Weights of a small GPT-style language model, trained from scratch on English Wikipedia: LayerNorm before each block.
Each number is 128 + 32 x the weight over its row's rms, rounded and kept within 0 to 255. Layers, rows and columns count from 0. Numbers have three digits each. The size before them is the row's rms in percent of the matrix's.

# up: layer 3 MLP up, 1024x256, rms 0.0888, rows 699-718, columns 192-255
# down: layer 3 MLP down (transposed), 1024x256, rms 0.0906, rows 699-718, columns 192-255
up699 097:134119124127105114165132127110139093127064107099135121132143140156150159167183169130064084112095117146177160177176161091096080062130156141095121125121176192123092125115119129130115111146095114
down699 101:184097086072135167090187169070155173174113186195098153137112163137169137162114114124118128086161135147141073054122095139113149153153106131106133144080121065184161140141189080135101123132091115
up700 100:120129096109128134153148163170143124153178154105111176148125148129131138171139175137129096180142120177157188069194115083143159090118164095144128113130153118118069107143078090087083148135118185
down700 092:106123137147131114095087115079146166194173100179150100152150103119096112080156173145103119116131111152125187094160086128173082140133165039087106125144110137145113132082129124080144116141075148
up701 095:154121133116162129142138090091160124149140229110128121089111104163177140116178142074149129191146119153123169134163157135117143112151108127081176108185069084109096134098070158088116126133133126
down701 094:114161130134114145116126129113141151124129093087143153140131133092109108142158103127137108109090145140093073140183163147100086086120108099122128187182185204146087101081150119198169120143064162
up702 103:162113167156112125146150133010106086119163108153091137155131130115115066160130146155126118159154130137138179121095110140110126064099136180201188128109148115140087135113118171069163098114129145
down702 101:084116128136158132109103120212153115086131080105086129154170147108133149117084097152114130118102039120150122164153141115113139132198136174074145159090106160126114078116186120130131162111124166
up703 095:163088133126140116153162130086119056152151188119104035153080099132138090156124098102146146186134170113093178113145160165085153081190107163117118140105074106133130133146082152078177073128129126
down703 087:078119097181116152103102100122150173103146120147151078149098146092127146118216082142146144113147088134094029212149073084144176171142142101111174068130151141144094114147146126161120136129122091
up704 103:140169102144144123128115148157130022174129182127111112137106151103137126099160080148122185172155117175151113092171176132158179118143197117114208146087126086129101109125130155130146151147148108
down704 098:124129078155134183117140122084152156138152133158168052092152138128113069152177132078174065101134180103128029118127156121139127156138122161169109150187123146146108129130142077147060103097122150
up705 094:104171153144163186120117106082124110147085131128079090195111143086135119115127151125109135160054112125136152136186104080098122088167089102137130138169125119120117094082054150178147064134105135
down705 088:097087073118089165127140159206158120184100169118157156121116093117129132117193116062165105107126171115164099112112109126244097160103155111101149162075131181128127110084132107063071129139129109
up706 101:140123165103147156174143137172185133137116226116106097168125104081108088143153120138131168107175143174111123147118136119082125136146111180089077078124140119141112129096112092129111137120141132
down706 099:157057149121100067161182193123168124135160139189090113113131152019186142150141170098144173132141078174156148128110067150128095172145150154125091087072156126134115144116118079129115136121112139
up707 094:102089081134121105135097197121144075171138148151074165132137145124171096100145153087110178132055099072151159131159182106114123067088142143125117148169148146117111122167129116108120110129048112
down707 098:133120080146130131160115139118093162204130170050156173180068121152134072145147064127177074157107141168131184093173069146153127141158156151117122113127134109142140142118132163111098150149077154
up708 103:118103162101076151146155155111165139198120131082098169145126138109061108130158133129139164203064123175132173106179091103087136049138176132119115095073176154206111108064109130113170145108092132
down708 101:090129118163169136087108082167087155105133073145126150109086104144089107087142127156206104119114067095134172142090166071113111164159129178132101139154095164121084102157143135118150054102121169
up709 103:138134083119145142185155121063132121065138183138062090184114160134177138129157054160188096101148111132154183109096130093083109076118137147150152177101089083174152137098118137111175077160130096
down709 101:146116073172121099125170132124114117099152115100153071131117118123097166161085137161150118128167124124144098111199197125085167089133074106117138127114130131093080131095209111153131140177181152
up710 102:094064200164109147138151134110136144132170162100128158153102114162168137195110072104078120167145140156117146127106080019064115100142129121096184170113144105126077115036145125192098094161096168
down710 103:078115103095169155065106132122124142122113159126145121114072099110133091127148189091106180167098120132124162137140136139099117096177122152104091129128160146094099161105146121131165116156129095
up711 107:132189113158164121132174112073082116125179126088115167108144102111115096133192109138141085164073181089108168097126108060121121066062099191120150108129144127156077166117114088160116144090078119
down711 118:114176117123132093142162185096116151143108113034169162132139113157128126174083121113115187091154085109181116136129154159161118155114109135190190121083119137134136091159123106143071144171133149
up712 098:084163117134159109168110186086091091101109152072154141140069234174139058176149081141124104157123119133095151139096112109079113069131128129136142136072161120102132126064116156126107063124107200
down712 095:143115203158153074118035149128127205105115111155089109106121119106127160116094129125160203152127143149102134112157100132141129101105108130109076153134197171105110139211146125166184189141143090
up713 101:137140122141160148147097078117083134137070104132096079180143174144193102115181149143141140129125169094120118151137205131080138111106133130117159077155114035105156181101161090117078140115174142
down713 098:175105164178161104135136109071078050116095098137156094127115196105120138116096127100075131112182100134115117104106119158146113071103121111115076140156129125170186128156095121063110128099161157
up714 098:112156087106126143115133141130120127122096150100090153133193184166149095113174144127113115109133140095137152111168103120143149116095170132137093118153194135125109149141136117160087091088097192
down714 103:064087131140077103107146109080135117155149153151103109140093122147150133138134057130150165104143129095159131140186087139109132146146097123145171178070063196096105165119065112153175083164143102
up715 098:123203133122143210099154179142109164107118165085070157139136170108114108110142101138153115104117138119185160171134108080132125129188182124089110092098202160142080077128103111090167121094148128
down715 098:142114101094117066147133161151121111154116095135174146141143168121144115149125099153171132133106098139134080115141127077100137138136150137162126154171137186128176124120113160088194156129147084
up716 104:064147105117147176212114144096159128159148140127097141165174113157134167152174132155175105114067126108153130119111080129084111106139166143080139107177166127058125083170143101101113109110139138
down716 106:100206175104138166122161108184199151116096140166071161113137099146128141094087047078164134132160130069082183115136131138116135121151153133130198102130152087127096132117191139071123131113079122
up717 096:136155160133130101138110165132101113155131089142115134113111127094165143063161113147131141106096117106123118171127143141149150148198122152147090085150154048122120186124061156132170161067128124
down717 092:140064119181078094160146114098138152134177097070128117133111115151104059119126141164114160136120137174118125187097112162104093131172151078109134120077133065086118068087142120125117129121136093
up718 104:161118101111122106141150128115111116123171106134057149184159095133181081122156133116189139100101053094122152054104089136114129119082115124112124147118189129163085123126176142189123125184105113
down718 094:130140198125074106161116101089115129151156135169135152170175100137141090109128105110107116129072121087138132123121120133143114192149133162141112117129102149128038171121129130149101100161177181